Each number is 128 + 32 x the weight over its row's rms, rounded and kept within 0 to 255. Layers, rows and columns count from 0. Numbers have three digits each. The size before them is the row's rms in percent of the matrix's.

# gate: layer 3 MLP gate, 896x448, rms 0.0532, rows 645-711, columns 256-319
# up: layer 3 MLP up, 896x448, rms 0.0536, rows 645-711, columns 256-319
# down: layer 3 MLP down (transposed), 896x448, rms 0.0515, rows 645-710, columns 256-319
gate645 100:106162168157117115133152148117102132068167187125059143122142123104122140112130102123123062213086147119141132131109069085117090159130116129201081099091148110154129153113134151149074126080156122
up645 105:119164117127159063105164140187136116171155091116082143113130117139088141123136112087080117100161155184109098149115089144092113211115131147140144124040059137122112107130095111153104147105095115
down645 102:162132117180145077124088101148196084110140156125127160097150169163119136078154122147069131169142104123058139182130128108149104163157156111171063155061123056143122107121119069207141109129103093
gate646 097:088143038125169131144119093132131163158158144093148103153117104152144151105151076125161164092133166144062153168159110114061085160093092143202158094121093090116092136144162158114104107087086166
up646 095:126152100156129125131161144126138181110185114105098071157177101064088156140116147114116157128111088105071068215125158130132167090120190164080116148134158183108121148112144121070114133053137095
down646 096:116141129113123082132146145136170126092165123117222125141031138143156101116099126119114112206156115142139124146121134126138145108126160121159137152085107155152131096141111136120128008093124131
gate647 104:134140141128132138182108092176076121122143113060169129134178138152073108129120123121135153157123064145124083114088173125153072057142128111078099123132154116142169153121129085110129139065143140
up647 103:121151078120114122140114113132135128181104178121167081119121085120161156138118119186144086133077111114109089139135088130133112111085110122165102133097108160113160164195104109122161167139152212
down647 104:133130110112127127168141161101117119114118165155142115109130185112168127121139099138108112150144124147150133131180110133136102111072113145170114143167148112169069191122122146143181070171105150
gate648 095:116103134105147137148125142122150111148130098100145136167129148171126148100119128144080122095097146153167176068088105162106174093123065105140120126149153093119166177160095129177112151137113138
up648 098:160127163137137119105110135133104145145123131073110125150154174139088181079187182089180124147135096094093089170100145105184107111083103082091110184107121215156138160215090101095135168179156140
down648 100:171142116077140118082160148095094105131088111094110135108118135158113169081105145115147139135157107162161115141113176119116078107114140110116128123126092127068139152101112122153144139092140160
gate649 098:116116119102115155142118151118168166130097114130143090170086138113164164106156067137106111127122154134144143179082145075159165095126110160109083174161130161137101147188129134093123141126081129
up649 099:121145136090104142132142125135132119160138130117162124137162097087162187118122082170044078109135142096151116141127154127074101141082111147030106157134233189105166111146179102130124072105108078
down649 097:109150066122066099137106131123146137147176109114106177130088111147134140092078109127074122160149208136160235147076161136090125105176126176108137121104123131166109182150135170148113102139116112
gate650 109:168130119141155125133130123152192099071133175158041110143140215100141112158110146126097212112125119102143095125094134148147149051087140150109148137065178141095113083114124123143148197072115060
up650 109:112126146121128131099090169160221126046122141112000091080153164059052125054140081091079133134114111036098151176131116124125180155105121150162131172096132125170118146104116149142131153127169093
down650 102:142141102121103107137108157071112116150157111164232134108092086109104127145136139142115116123143137135121134084127133102101061172135101139152138100159131132111097086148078168088148088169104153
gate651 096:132072160133113171085128112130108191135136170119140131106236116149124150138119122165104122130121143093116163124110120051145150165125146132117184090093096118136070110088065124122108116098121106
up651 098:182222100169121170050110177166152090131114088157123106098098120101166123113093137083142114155176179096133123111147113187103172092074126144126152167175162098115074166158111109176106135137071153
down651 097:144132142090114110128153101121160118073106118126143178178106120098157111142150144132121152169169108161118127148109152159119148073140142158110122109179139136121160123134133131138122096098078102
gate652 104:150145116147158161167092071148178160057133192172082144128162146131187166123093181116161120124108122093173148170088121132121095133092132078154177131097083159149144139122153180164113178190144116
up652 101:075130134152150175075124093097108102113134127145143176132109085181156110119134183135029166139059185151127135101037145162121134124144165116118119181164095188124147080166161122120103148078124106
down652 102:122125134149074154118092106153117130087085171153076200083129149156148128084150172123136126146159126102093162156159124146116135088106090115097120094176081116134120132126092165079143112129163112
gate653 099:050111163134128080173117135119156116162172151053113160133116094176130107156103125098138133117134107140120163175139088153157125124114106100123154119124118118101151131110046187140178148129164100
up653 100:143148167144146134147153053094129180151105069132112153159121137124157145089093135128125087175123154085137153139156150194136150162156125098142130118150151151149127151131117159138101196142127136
down653 101:140132064127131091129098078179126148143060069083165098088098131167121146105103079172196150130146132115169104159143117118162165144129144079093087162076135098097130188074105128098128114167184090
gate654 100:157135138110136115136145080134106135165138130183146090076054162135138104107074097123089122116197168151136168100166186207130101126103115037144112102102129116142112055109155140116122145142092084
up654 098:156131149143098122157122106076170049152096121165132148119128073104117120116132151161078129089182153150082213129154120117134178112154108121117132043142128072108141109097140189107142078104181116
down654 098:154112129106139132146092145058064139195073068187214077087115070195088145113146087146125087098176109106106093083164084130074141161083153122133096103114101161124162149103063110095164148096117124
gate655 104:134080144081106079165094148161145156152132135153121164103133131095120141119122149145155162118178122139118086115151179106126090087117130101076145089116082106120158182099145091087177168133123133
up655 098:141144114147113072126142139062141147122142141098149180163137139128145124124183130158181144131114179126120160147125150108181136203068070139170089109146150109091120068133170119154100109101091130
down655 101:094122132123134112142159139083098119044098161153107113136168156090202172140113165180131130137119149163140129076117126100140118172111138121188123167141152172080104131160083126138106128156162136
gate656 098:131088123137142106082139081110167109183186081092096105109114099157094135128151129158115096084151160147099124089133167114118143064138176147102121104085108142102144125156117149189177139137161138
up656 098:144131169175132066133116131124143149135080118132115068104061131098126101096108146179165113088092093131127150122127165147111145126182115127139160092193077077116140119104067169110237108129152100
down656 100:134153153134198095138152133114171204133106124176122119123113103138181098143121157144064126129079109186129093134182136101114104117072160153113107179108084117083158117165142122096060125109084104
gate657 102:148132091059135115077135133145133142102097119165106125091112222096167089146134174145174120065113137132086077104138184113081111082074141093120114137114134133144152073176150081129168156128104097
up657 100:119115156122200141139113143140135116069106182157130125107095121112129184160092093156046133139187113132159086134122162097137167093143153141157098147187095126128076116114096182060072131146213121
down657 101:096087137147139149127106094100150107119108162158140077167137096159115123137083157180127116073161068148164149161155125106102124164112170119123147101125168154161116126124163109099100083033101113
gate658 100:110145134124145175149102174099051034195162127157187143134068204135119092092112125091121071150149124156169131090164044168136124115130073076117093107143166158153121165135123093132129110155162126
up658 099:088112126075136084145086108145133161107090081172039128122088103076132153063163124115104121095104177065158109133124100115164139106128142070157109095154131174106107197098127155103156074169074067
down658 101:137141142124085112044148128125090058167125118156167158087101148127123127127132092115161165143126099136138047106120141157146076175135127076097129115078107162096153131098139134147129111128105172
gate659 101:109138126158068124083129154094181094160095133102141127220030165127148146060158114128074137161168136099169127167117150173145092093158091096136134148120126115141150130085186099105103131077090132
up659 103:148146131070127166095126149119138150190126076105099165130139091130174094086150071176174123147131121107096100149096073115101162094121134115146072110115168098089119167075143103156138154116097056
down659 101:168121146131102173137134158131129143179135117127154123136134115116102096167163105165123148111147110136123129149064112138149099123135158114122116184116118123115130130135088115089093137074106166
gate660 102:112086075082153168143153093152120135186097089117139131096128093110176161126152130127196129114169180107111055105087114133148102140156124126142148111175179137212091151103178115133108127152146101
up660 101:141124136198095158080091150076180119177121167119059101124095152125181122126127168141127122146154067141114147132152165208096118079111078105172121111110102151081165108148075108101158086133181139
down660 101:124139114196122125120143155090097094158106159095105161120109094153138092154107144126124147134163130193107111144133161122119146115166150114117127120178130100070098122166117115099121117131126086
gate661 102:058091076094086130158137127173121142128090160119116129169088149091169078160087147123141084179160117215118111072113116211109162148148136086162154141108087139122120086139177189106131128047115167
up661 098:164137153135095091153118162100123108107076127095104078151153151143191095161094103116109136137124136136131208112184179184122197155112096099148100142087117087093146078094085161131140126146108156
down661 095:115144107106163128102099079126170207128112129100054061184139130113166133119114139170127122183142137122162129084159118119116144071129189115127147125093121104070111132116093155162123112150135116
gate662 101:137111134112158086138166102079080119160121127131102076154132196149158171088140201148109163085085131094134086149130077131116134142136086088099120116142126112127093147075106194175148101160103101
up662 098:116111141175152162083093106105127160095088104143145174103128109108105140119181156181226122158123156134081158186107125130102109142068017062206142128175121133141097195120068078124149167149125173
down662 099:190087150137165126074168175125094106081091133137133147143109176092070175087084135134130102088089151159144083131162147065108101161156131174087100132175138144106130106128118157098066104162132133
gate663 103:142148145115124053149135114096167119159142106056127185106071161159107098103111164138174132149117168103148137097088111114115107060080063106113112111113096150168102143105144149110145134132119147
up663 100:150162188106084141213138160151188182046167129116090051140125127107111198119122170135089165117107061159151146182143161143133109208140202157155197186111096106138092083090083154109083106099160155
down663 100:093152058165155123127133150181113113143164155115131162131165170130170057095133158148157141126142161136100132112120154081151099114158126109085059054110158149132147142082146129210180141153133167
gate664 099:102110121186115132131107102153151157136096123117187133080118109123218058108135154145140096132190098174145144129165131128179116143087099066140158107151112149169126126092155120106162129095081167
up664 101:164103176070096130140115116118129105116139154132119093110142075077134127122148165086185153173164118154103112168185092130064073113130116097081060122142189138125188108108104111161126105129135078
down664 103:120119174185138144122116147110076099109143091127173111090109131139158109169169090134125156161159175129124105140119136095138159107196156067124115125157105126175116146085117140112137131118132183
gate665 098:090116103094158135068099113142150131116119140120099120060143074131113136074097111089066176167078062137171156136140097092119208108128095117226151111091112093162117126147125153116113151123091117
up665 096:067115090117134193106084091110150128132082111176113154091157083145094084115127103111067187136099091085195160178107087115138162111145164171085144144131136043163131117127145090105134140122108111
down665 097:096083132200125101157107133157081143111089058118164149176137181067158155068112116108182186150153124146119088068125107120155174140164138148173114120084119131137157134068163135146079137184110151
gate666 099:123110129136080157159123105119109167140153123164151122179130075190132195119139162131134138092169129098138130128069140109123130184122094142097156127199167129143140149106164076141138089133141208
up666 101:106085142116113128083148081145128148178099118133138123141146122173145040095100109066097137117139121106102168143086144097120101146184135117170103123139117087131118118115143122092126125126125160
down666 101:070108136182130123132071059087108106174182093123170140079077151076141072135097133168121090094108104134094137159054176166142153160109060141163102119158085131105120150103157160105135165110138155
gate667 095:109134088130128167144087136154068107102128079097100105144112121124143068134146095141157150073119113112137088123083113109122114142085117128145082153149077142117171193169131156134124108125140120
up667 098:087172165145125100118102123060101134171164124180142112142083128101124132067120141139155143139170079124090204129091150086055118123098131106139186155144136129107125124131074164134154110132182098
down667 097:144079111090145132188116078118119119109137143106175207163129154082143129105096086114128142202133118120090137077130121179094125146171166141130091176157105154107086150098082099182173128150151103
gate668 097:083150072080162122153092130154124116086142119145125167139069098135154120119092081146107168133165135066074104142140089094079149159152124106082117101157173104178161175132100097127153110165186153
up668 097:194175161139079089137176097123138138079133106152111120140144121162120086130150176172116136124141113090116138147093162118108121094107110114129148155143142114059170135117132143140155138098073106
down668 099:090123194090142117082147091126140170087168183100094140068135092130141146137158089161084104171105122147133084163140100100132156157184132155106134121089096059177171102117118085148180151115135157
gate669 108:159151174138141145085107085163173158124108103130136116052073127142074170128138147124125136136169177133177093124105098107167114097149093102055164090165167153169166120134098147127095091123093106
up669 109:133097141088097131138103123113140125132125176151102123167177115081147162171125165217150165122161059110161116111036143106141131165110140177104134106152107107096124135163154172211089104145121094
down669 104:082078146147105188114073147077114097114109165132135061164179134126100071127152154151102123153175135133113109153114132082134139181189142164109124174128105163096086095153119162067147118128095116
gate670 094:108183111097095139092129069100109097143095169117127136148120100153137126151132146096127090106140149117140179177203174169122149129131176154139122181146090123109123159183140162100128097142132139
up670 092:168100148110071151129164113145113138141140153114129076143074155130178073146121154118055141102129152152111132061159145183166119145072114070081128147149117095234125100099119137097098115152167143
down670 097:178115096083097164086130123107124121147135180110179095143125183188132135186117084097112121080154168171120156139155130075139151081111155099146099143123113116069142128125152079134149096121127116
gate671 103:178120168138137096135145090180177112159122105115102116111107123099129087135091133098126166152126145131124144152154094119132183159125147138112159149112052029178134141017141160116148103113078067
up671 097:162095110178118076118147133161147126116133043047117138138158110104144208095151156169096179102150091084159091132161169172118114125090119141143113104096111111083121078163073166096152132158106048
down671 099:122118188114132133130047109143131114137108150147164153196117092180112147119101159134065170159142126097107137075102114111089074118203096106093198198164167159063175142130106100161087141128105154
gate672 096:184137118105141100108132156110193072147072125115084149141067202139124125104174084120116143100141133164120119109111088153105122139150136126171107120100134156146164075093083095133111070156127115
up672 096:187211149110127124167148126128121121123100094094125165058149081125108146151166150148111123117156054154131184136164103167097109177135130119068109137163042142158131128156160076123132116094142121
down672 099:134186162101173121089141141051115121170190163111128110151115156108112147046149122128147149078136140151135155104126193110117070176088152075110128155115124130130087057130093102148176129085098130
gate673 102:150125120117195115107172120132103154164083162150131161124137120146119124124190105105136186128175174133088137168094171119158060085136142165194067162063066126155085180114132124148132095099142128
up673 101:187102138150135092189056130113137126114130085131139205137118104101101120127156121105122081110206120126145131184111149165133113134165079147129150138127147145120115121122169088115199103110191104
down673 101:178115143106136157140099124190082179098106117095113092147099089125129173143116144079084136163126121158144113123148164107124106141155120160124096140111088157125143176090131138134124136147181143
gate674 097:123110131138140080115053085140169123173108103115160151126146082095128178180191104124143170133106112124109167170147127163179072129081126102130126110061109078146167144093115115094112054112104117
up674 101:172101075111221135161083131152088135146088126113122147106148135130126082175115149111140152058107128112110174219161093192149123112120139146136166094135144069116180107027144123109103135108140096
down674 102:114142136127153139151162153091133143152086143108114101093123173129180145102154162082147159105129108086152087133162116104117158140149115186129146110124134097176157100103120105139139122090130113
gate675 105:102164157129102123124218143138093077210075188131208164112101111137084150100156112061164137130118151119130122110170111156182144166138117123066140109131103144148089133163140121132145125173161084
up675 103:099165132169073108150161131153103118114061143098135161115148068124137075133163145112133115104116075163098120113107063178116104154141126103102190136168139095112132099142110119127140191100137161
down675 101:077095097122140117177140149167091090148134147098093096121156079099082126112106099100102146111124097182104130155146113050179146080106093170076122137127170140137108159161111143137104109078172118
gate676 106:149171066108114110155135116146173143217094152131089098115093087120151111061091117044094100088107214128211163185148139166144161098148125080134143171114129109188135147132104184138086075093127064
up676 106:140083066040097142119141123223084042167180143127153126170108101149068132131137167132105101151151186132146108151123176178124136180095142155152107179078121155179079215142132107099113116113149156
down676 103:148158096112083140183121149143203087185156136147144098168141095079143083141124179079083091123138119152098114082143220181102143073140148127130159172086107194118129167110128106104142150161132111
gate677 100:136079149144160124144097107105094140126189153111128114066109128089082136133167140183149155140236140144134124153200119143124159127157105119095150096141104122090148124157123091182213118173178130
up677 105:116162141100127107117165149127162173149128109157157060123134116099065126113121103152134167084179104137117093150119151170095128074124152115117151139142133090141058066194135082147151138171076116
down677 104:118196103158145133128140137101147123190090132121148070112116140153174093164170114151144099102124110114142095124060150149104087150115165105141140127140146119134107126143135108135086124110092106
gate678 101:120151083124150139066107166124141174117177111091155154133128107052167139056086092158143074151129145164134148187108150158086200164108147094106120054153095136158120070173125187159114112099110159
up678 107:139131208137092112191108086130191136083150131114105148166112173120128112184152138131110066098120123109124114145134070124111105132083123164126125162127091145173097176120150142196088147129074095
down678 107:081156159110139125151138096114181110145158107131147105135141091118132133101181129154094189126144177139170109155106131101147111176148098139174085102124126136183178143124166183096118134092068107
gate679 107:099057149097164105141112136135069127124131159148168101204094169069134103142126149142137176030094141115184082134087147163136108100116091102113114124121109089100085162111175147146110093150134098
up679 107:141147124130147144113130118150115125156090133087167169110125157154115071117145147103122162168159147102117124118124097136123163172112097142109148106117151101198116108096156126122123152096124127
down679 106:120118125195149180096172120137148143109110123085110095130124123118113088124121094126121170104113100189148049140133136180154098148065182091112157128042136171078050096096070143072140159119109180
gate680 100:144063167129098156135143092116173175129164149112115086221086123100079117062174129090169132072125165095121144168101137107097101140116108156121140149103161175166134128149137135106097137107100114
up680 100:126139140152140205148134134075124123126094209114150134169139136158144130135117089114126100076114105133138128107084132139142116173147138151127108094096133131108098117106128082154123169140151153
down680 100:155131166101127176136139106107208131105181132079111151115098089138076144091124093095188044150138219116144097133106096127171100124108199125205133155093130210155108125156143158103077106154151128
gate681 096:125094113192099129150151158117109180118106161161104190158090098146151137079159108148154110175073168002130162120098131084085127112121126076146137138132143096113171129120208101108130131145123211
up681 099:155109132152160136082086093068037141071107135115182135147164116119148176108170090120121125108137141114162136091119155132096132199164153141077130127189130156080165102098158134104083153066119124
down681 100:120138165158144144093098086063000111133112101196226145143164126122092092162119143125181100089153132149140130091101123156144167165150124127113145092142167154094176128113121146134154176125131137
gate682 095:112129216166108159099119151138139101151128133082111135187126119104121138119116141150058097131084137126170157100119121150078186122061081103146130126142154083183141162105155086102131123135131096
up682 096:128101134103150145123107125206151113139172120134113111119096142171153128138116124114118184102181092177079119182088140153191193142145112155167142129144132093166114106132095198147104091187155157
down682 097:195141135081135123104137132142076158166140161037092148158111077090118120137124125149158125092161148132100153105084170058087153149113130119144103170089149124125132155083087119111143109140176119
gate683 099:097185139118087171159158107137117106120146167115140150102121108104120095083096122102123135085142150142132112102112080172128134117169120104152194149129136036130167143121101127173159093167167144
up683 101:121102116083075160132078127114087150160139108083119071143153134069208061128141158080093125154099127130089191149177138123129133133140178139135072136167138126115163165085141142201107154092185181
down683 102:068129099189137149117114166158119181135132142148102134105155125055103122108093131096127120152149138100177138186137097072107138135151104133099085147145137074092111139075143099124152112150195110
gate684 099:147141132188159114092106132144189156115146123131121122102148065116135112137131144127135112123175137124108179071120134133191118157115159117105121150125173085147121110144156109189142029082098112
up684 098:138125152111112152110126117154108119105122107121110088138197168130128111128141128144099109164112116135138103180186136172141182227128184183134090129124210141139156126111145128142106124097116133
down684 099:092130131100054097098089052100099114140125100145188135122158123115134100097182088140151093169117135038129186108084141091181121126163101093154136103123147133133149147077133151128104226117131147
gate685 106:106103094145093126074121123111080102138123131125169119120034148085082159101092162109099101127080177163128148127172104132074161111089093074102051111102125106122109148127152102144098131164123060
up685 099:157143145113124107158106076127140104160187098089073133179087177142127148085162175153159107120111135092059140097080131114133166108140085063099150107114146156141112141114155195115111136130100162
down685 099:186143103082131115164113094095147126135097071116074120183121090145086155134117152157144173124108126150106157171132118134174134088068122187081131200096105091206144114150114079169116105080143079
gate686 105:164110155126124171055130114151134156112075105094131109109163161168175118156121160085149129120132174157117094167081142098105160062145108040126180102114126117127124074160143119153056105108103100
up686 102:116134170110108143104149120084080132198125144154157145144094092104111141126164122130152105139196093132182087136133146123131062195092142105090157079092192186127113075138072117065152099154114173
down686 103:106088127186180137167144149113068106174152128162160123160078185095130153113144088093132100179125127154160109102197149137160060146121126090099124138113163156134085098112119150162125113074123162
gate687 093:074110128126107120079109165135117121119119153134162141118096096098115132106097108094141130069065122077115127158128138132085143143093106142134125170115129118092149107131071153137102139042098120
up687 099:089036093152097104142112104135110078159090121098137155150142072153133126152077098137163084146185118171111148116150175210163135114064156120106120094131123118117099207133074135127098139126127080
down687 100:103136114138089119137130172033134157144148085166116103123149137083112144160128156119102140131116171191103072067144149148146099136139105188064110127091138135124150120182127135166119088129153155
gate688 098:164066141113085097101131136101102154125135106147142085095096149112114122157137136138153160132155142107141105142168110068107137137134123093155114072137113114143131163140176078027105097130171101
up688 098:091165124098082149171155143104152135102124166155121135124140134104133143127116118143121163121142159157159126118143176148146111119119168083158173146165132204129142106165104136138139135162161113
down688 099:080114137108142119133131117157205135144135115174087159129180105136151091181097092192107119139135110112116135180108139167117094080128107105144128175106097094108106101084130109088129077133155091
gate689 101:162103182074091172076063115177132144165159131131083077109158158154090118158121091154120057146129176164102119127109209133130147147105097097141104169140125028148102162096122144122133087121103078
up689 097:119110094043166255126081114102128137140139197131134114142198156121202084182128123196124157082152093121134165146146131154203136098126132111129131146136151113151125153140119160187149145144106100
down689 096:169079189173144127168084092161124111103160100132121160159099119150087115119107149107141131107177109128114136152152039104147104092163129138133156100118149124158125075108101174120128153159132124
gate690 098:120107135161107108138096072096154110125120105157085067082124106105206174135204148146117107095044115118096147164158178096149109086112093116103177146077184140187164115105152193143146106114086123
up690 101:118138122153092114135148139173126125117161183117134114113089149115109184123097190160098097124121121151191170128098168109153118141135178161113135143125175132108153096161103179104114140101096152
down690 102:111154136178165148141057197121166108127190108129095133081125136169105142152144081182131113125122112157118132126141113118140046111115122119153147066140097133128131115141103107127131064154126128
gate691 101:139195155160142136152094101063113146162144139073140124125113083163130178153097059126113070139137140178139132145124126154146146124175105086152150113119135153122168137194096122170178150096155145
up691 106:115124101125104115124219119174178050124148163099117199117144091205137115063151169141166105155124152124161141106139072147135128130120122129117159150154142120173190090150154153066135136081139150
down691 106:152122066092088117166134126118150056112119105099165146134133139146063164109079160127155116102055155121092146123148134124086151105151155124139100158132128147150109163123117202144122158120114112
gate692 093:089098074163102079130139163125169213077125128147070101126154094150130157134160115148139122113134125125120123131136132139114152051112081164149044143096099120166161095106106072104097175132176126
up692 093:077149103127121125094164208098129160155137148111152133134138133117131106166090163096143088154111108140113112131161137074110206134088149189169128157151100114092130151133103155132100106225139122
down692 096:127124147105128123143148137140079126117102103125132086114092080173139144132085106112164187192146172177126133089122108127132107094117130173095146153143189089103169060124141161088149182159077171
gate693 108:058133143107162103121113070176110069177163157143149168149130110177139136140065164121108123115108181172166121114117158078127165064169093116136131155151157087148121136122156180106101089102078141
up693 109:089191153063147083106142094164099131100143103175135079126141179179102124116114129081086140126107137140145177057135149196100101097134132171139128166171128092082089137142121104182135136150103139
down693 101:154190156174175123067109078133099123118114097132113144068189123061112133137056196115170158143129146173114087135126161070181117097104147101110133113102131080071081113120089133085138112120094210
gate694 103:102113132115132035120119109171135180134156147109101116123090114108144099135152119127097157137156153124097160113134114137121120076093147093162093064080137123186140147166140168095173070122114100
up694 101:131129064153085123100164183165084071168108116075207089140110136120117213098132172062134139109079171123138092134162093194110169134094128183103087123119082118060118199174173120158134102166129201
down694 101:112111144120098142122128162126134118099079126080165078145130117103110125093161136110142127090058171090068104139159070164125157123130156107132120165072086123154104139166182163121124061130187142
gate695 096:063164088167132126121180092120098086143106133114124133158123159089137110152140187136136187097153111161128103135132083091144115135138125129138118114165140089081075152125150136115110080035129080
up695 100:090157151157062098155098143089175094119137124143081116079107201148126157100068147089130137126107143102095176077156156133073144097133117113178119153091101140190129141133074163126141159081138106
down695 097:068159149163130116125155121101093081135136059099186123147147137128140119131101066091138063178100155139089139136147142126105173124116241121096106187122134148036149098110082107127100119121112154
gate696 097:109077100087105140077112128133185138100103098232085112137096169167115124088142138107165098120131139059102102167143134108162067133167135160146144157123138092153148127117153045130152143145175076
up696 101:175144152145172133155103094129121119148146136107113035133085075096081164140145089137136130121185125133200119113140101096155097147140134131139201197109163097096144131095122172133082120132184123
down696 104:172100103132087115107177078113115183154133192090154160142111106043118093127093113141112156060166080107112125169127119101125126133087172176120163217090141111157092147179103154136088122082124121
gate697 097:076124131161117107138196089125140115131147122145152191114091122145090101106124148133119115166093203140143113151132145129068126127169110100052098135127137164118124106151129182068146153118119125
up697 098:130141145139085140123100110143126106118195134131101080120155186076190095089069162123159141107138182162156087125087155154155174147117137135131154160090140090148210121161162119137110128135133134
down697 100:096085167115112105139066100165116081147116103126152111147066163124144100164094087082128172100157197071130130068126135134155159143097226127093134108129122125107144161187073116116089128113080098
gate698 105:094121172166052083111123152161180145124107111130039070087063085142096149090161187148143117129149151064125169114134131099112118087136095162186141110140135117128136111096176138078115118191151127
up698 104:142125108135117163022151132117093114108154160203152101130134125229099089141174109126123152103160139085161076113110136089081135125132140144137191145125131119107064111118145109015157106147143097
down698 103:163135117127126109134133112105126138107086183110192146107142131187220154125138154133127126093124128149110077128145119118114152113099131175108155128114103158080136164151162132093101149164080199
gate699 099:149160078107157218180092093147111159117113105022132155066093127092123120151255165133154132096094143115137142081129129202142120150152143171117064122171161116125160147183113145149154102147130164
up699 097:124125123140138151107126099064105110138198171131120102076166147173159134103138181091076090165125156068200092167110121134122096127091094127143170124105086109108117132137153049106098220152120112
down699 097:160102063120162100163160092166154107145115118197127129107160123146112084193128168155123165111086155138158080177104194101157094123110129141175139130146122155129137108159122117134127116112148130
gate700 100:128122084078128149149168172166106131169182173142170193101132098154133176088112084093109117140147136148134186161164136145143132137215142139116154134067153118174123142144123047111109065165168167
up700 096:123137123157139182203124130082086092151147113113140124135142102086119130116117104174168165117162124160155092092121140086125138129169132094131131124152114132085174070202126090185087196168142113
down700 098:108074121129123131118086144146075157129095145104160101119160112102136118164157130163168131126137096110107113047135146133122145128093122114161124145154145152169087089161142168132091126057127139
gate701 099:080123131106080046113137161144097158097118142118133071141130138078121022169130078087117119141106171105133168072111165162090098111065127087107073131084126147111136120087086133132109096139143106
up701 096:125093161064139179173192114186180126081112103135099110087138121103196120096137158119158133191105116129089125056094163131146153047134178105157131106118085055154112144113159117140161142098091159
down701 096:178159114121121156159146130093153100156184130135119131208126101129035152081106080191165102090120109084156171157170127161096116142092105101079151083129137133107138188201124126136147134144143150
gate702 095:103150163147141105098044161136135152161147163120144089116112056102091105097101088123147179129164159109095130080149161128142083119172145115114170181131140140100122120180196127175100095080128126
up702 096:210155127103165155116145131162084161087124127113159126136091144088124170149183135106089194093128198123157136135128152191159165205170077076137118095176136177135082116123102145147117137146096138
down702 098:107133107117131168106107127146131099142117135141148185087188139111137141097081145124047153138073152085147119133088106111125097104125150153106104152121142121144158202128078118123158094132126172
gate703 100:148152171118095085078144119172138089159124164118157144131079137147111110190104131109152128107178182158109113030155157119146142115089168089123143162120151136159101114143158117162117153141152195
up703 097:150195107147135150118117128104124117162137139159056100095153114095142126079133114165143099153079130117095107135162138175165121177119143132065083097095136160076140097161120114186053108139062140
down703 100:080099077159118149111115092129127120146178145077154076147149173135074131177112124064140155078129103141182133120118151036123106070151118188165145147140172138089036162176098120126143135164149206
gate704 101:125151173132111083108209169179103135152171114114144108148090084105088104114171112090102156126060160115140145083136142135146114237128195159123141121121103151131175154164155168087116078129164131
up704 102:124082167120125163108170113202131135152126127135089090142154102136132054152089156088102130121109111152082109106154066152088087102124168157137133191128059091143103151169103137106104117110126106
down704 103:140106134085113112130116087082142131081112081111124127141106161089117119088104124168127184100125112092135069116152136116104098136140151155142184116126127150105172126098111139069114187091130080
gate705 100:142114126152140134116183146129147151113160180118139083121059205155160069090172144132109093080176153187095102168171174149129110081108076109115101098147143117106123123151097150141111112106106195
up705 099:092099099118151148107104069122095100139105116100147204157111075141155122168167175124133174160207145144108109079039164134102067117120120091140169056111120122149153066117123142088123083109152123
down705 101:120166117097132149143106052154050143127119134137183172139065106169168151147128143171136126097165159184156099130123182134110164107109147141101148103147160182178181115112167127101114124175170152
gate706 096:143185201118091143132175140158114161189161107097118098133079078103120056111152150137188111086033128132123116144103153131087146094123155120156141219120112085162148194107095131089145173126150099
up706 099:096131120114128132084082118109179109126187121140096169078086164137099196134100121155083121141170101176121089184153114124125156149098105129139072145095106140105142171183121172158120125117097140
down706 099:179135132172155090150084159144175124037153125171149151117156151098121146087129124127195175107110148142102156146144182145117136133111193144141128168133142151166106132194112088128198152114187087
gate707 103:112163109163162122112179103161149139162046150157146139113161143112169123178130128156106122145107161142117113166158097095174132129089113100150135119166094178118109136133144139134028064120125142
up707 102:114123192059110157133108125067154114106158147133060114150099148114146154126096112140143149148172155156096158113091154138098093124127074135093098145120137121110142139181161184102172138116161099
down707 102:158142181122158171144146116148134200133121163076109135145120143145125114116146145118116148121129118138108131142161149092186189156100128120169081099091064072148145101132066143128106148124166143
gate708 093:156142112170141106175149072130111161138132090169117136144152142152102089091125135045137111119139076087102140102152120113111110097111126121114100157099132184140144141154085127154115101083148148
up708 100:135143080120097153149135147147121126163148127135143108102127168143111167119166114113122070167099121113115176093168150109097162146123110148145155145149161110129094143152102138117138155097166108
down708 094:126183110125175134156140160076094125136168123090081146096094161161126105164125126155159099111161139175140164163122158122137139150114106132122079172116153086064075121184085163114134093133147127
gate709 097:038140127087116125113115087096097178162086166138151156181139113141092119163086090130059138118169157124117163138167090127089167039095141117140134119126163160067136095118163113142072115107106114
up709 101:127113112130144115121147107108109105173116124127137123142110100180125064158133133115109136106069106130048170181144164224135111152157128137072144147143107149121138097103143129099126129128076155
down709 095:075091160178151119136078104119121110133104116141168125157091085102119132123115099130138106134181116129105144136146181145046148110114152128134133123153128119109150170167124068148126076142127133
gate710 098:110107137085142160111083087130138173150127102142045096159095143173108144144131193051171148062132133118071115181160167136109099111179039116134162126108111144167125147114111088014076139118149082
up710 102:169159160143134169094123167161101125136137183133092085164148138107180125200118126131128132133140103102090133111202145162174113115114136150136121071124134129127129082123179168149099062115131184
down710 100:148110168170130147106119108151024170082123134154134121183154082149146122147157108106089153115120112098172169115128122164110098172139147130123161160131104138068140099104184154100077137126088116
gate711 099:171164114083140080137117128157148131074113182216108044129099127117137143151216149188140093144160199127152144190079096108073152118163100129143142096086125107143118130061112119107180146092161096
up711 098:125179117172106140105093077101088116107106127156162134156142146105067074176130136084163071148119155103113151042107144151080145139078110136140146135131142150100127166142169115125144126154121140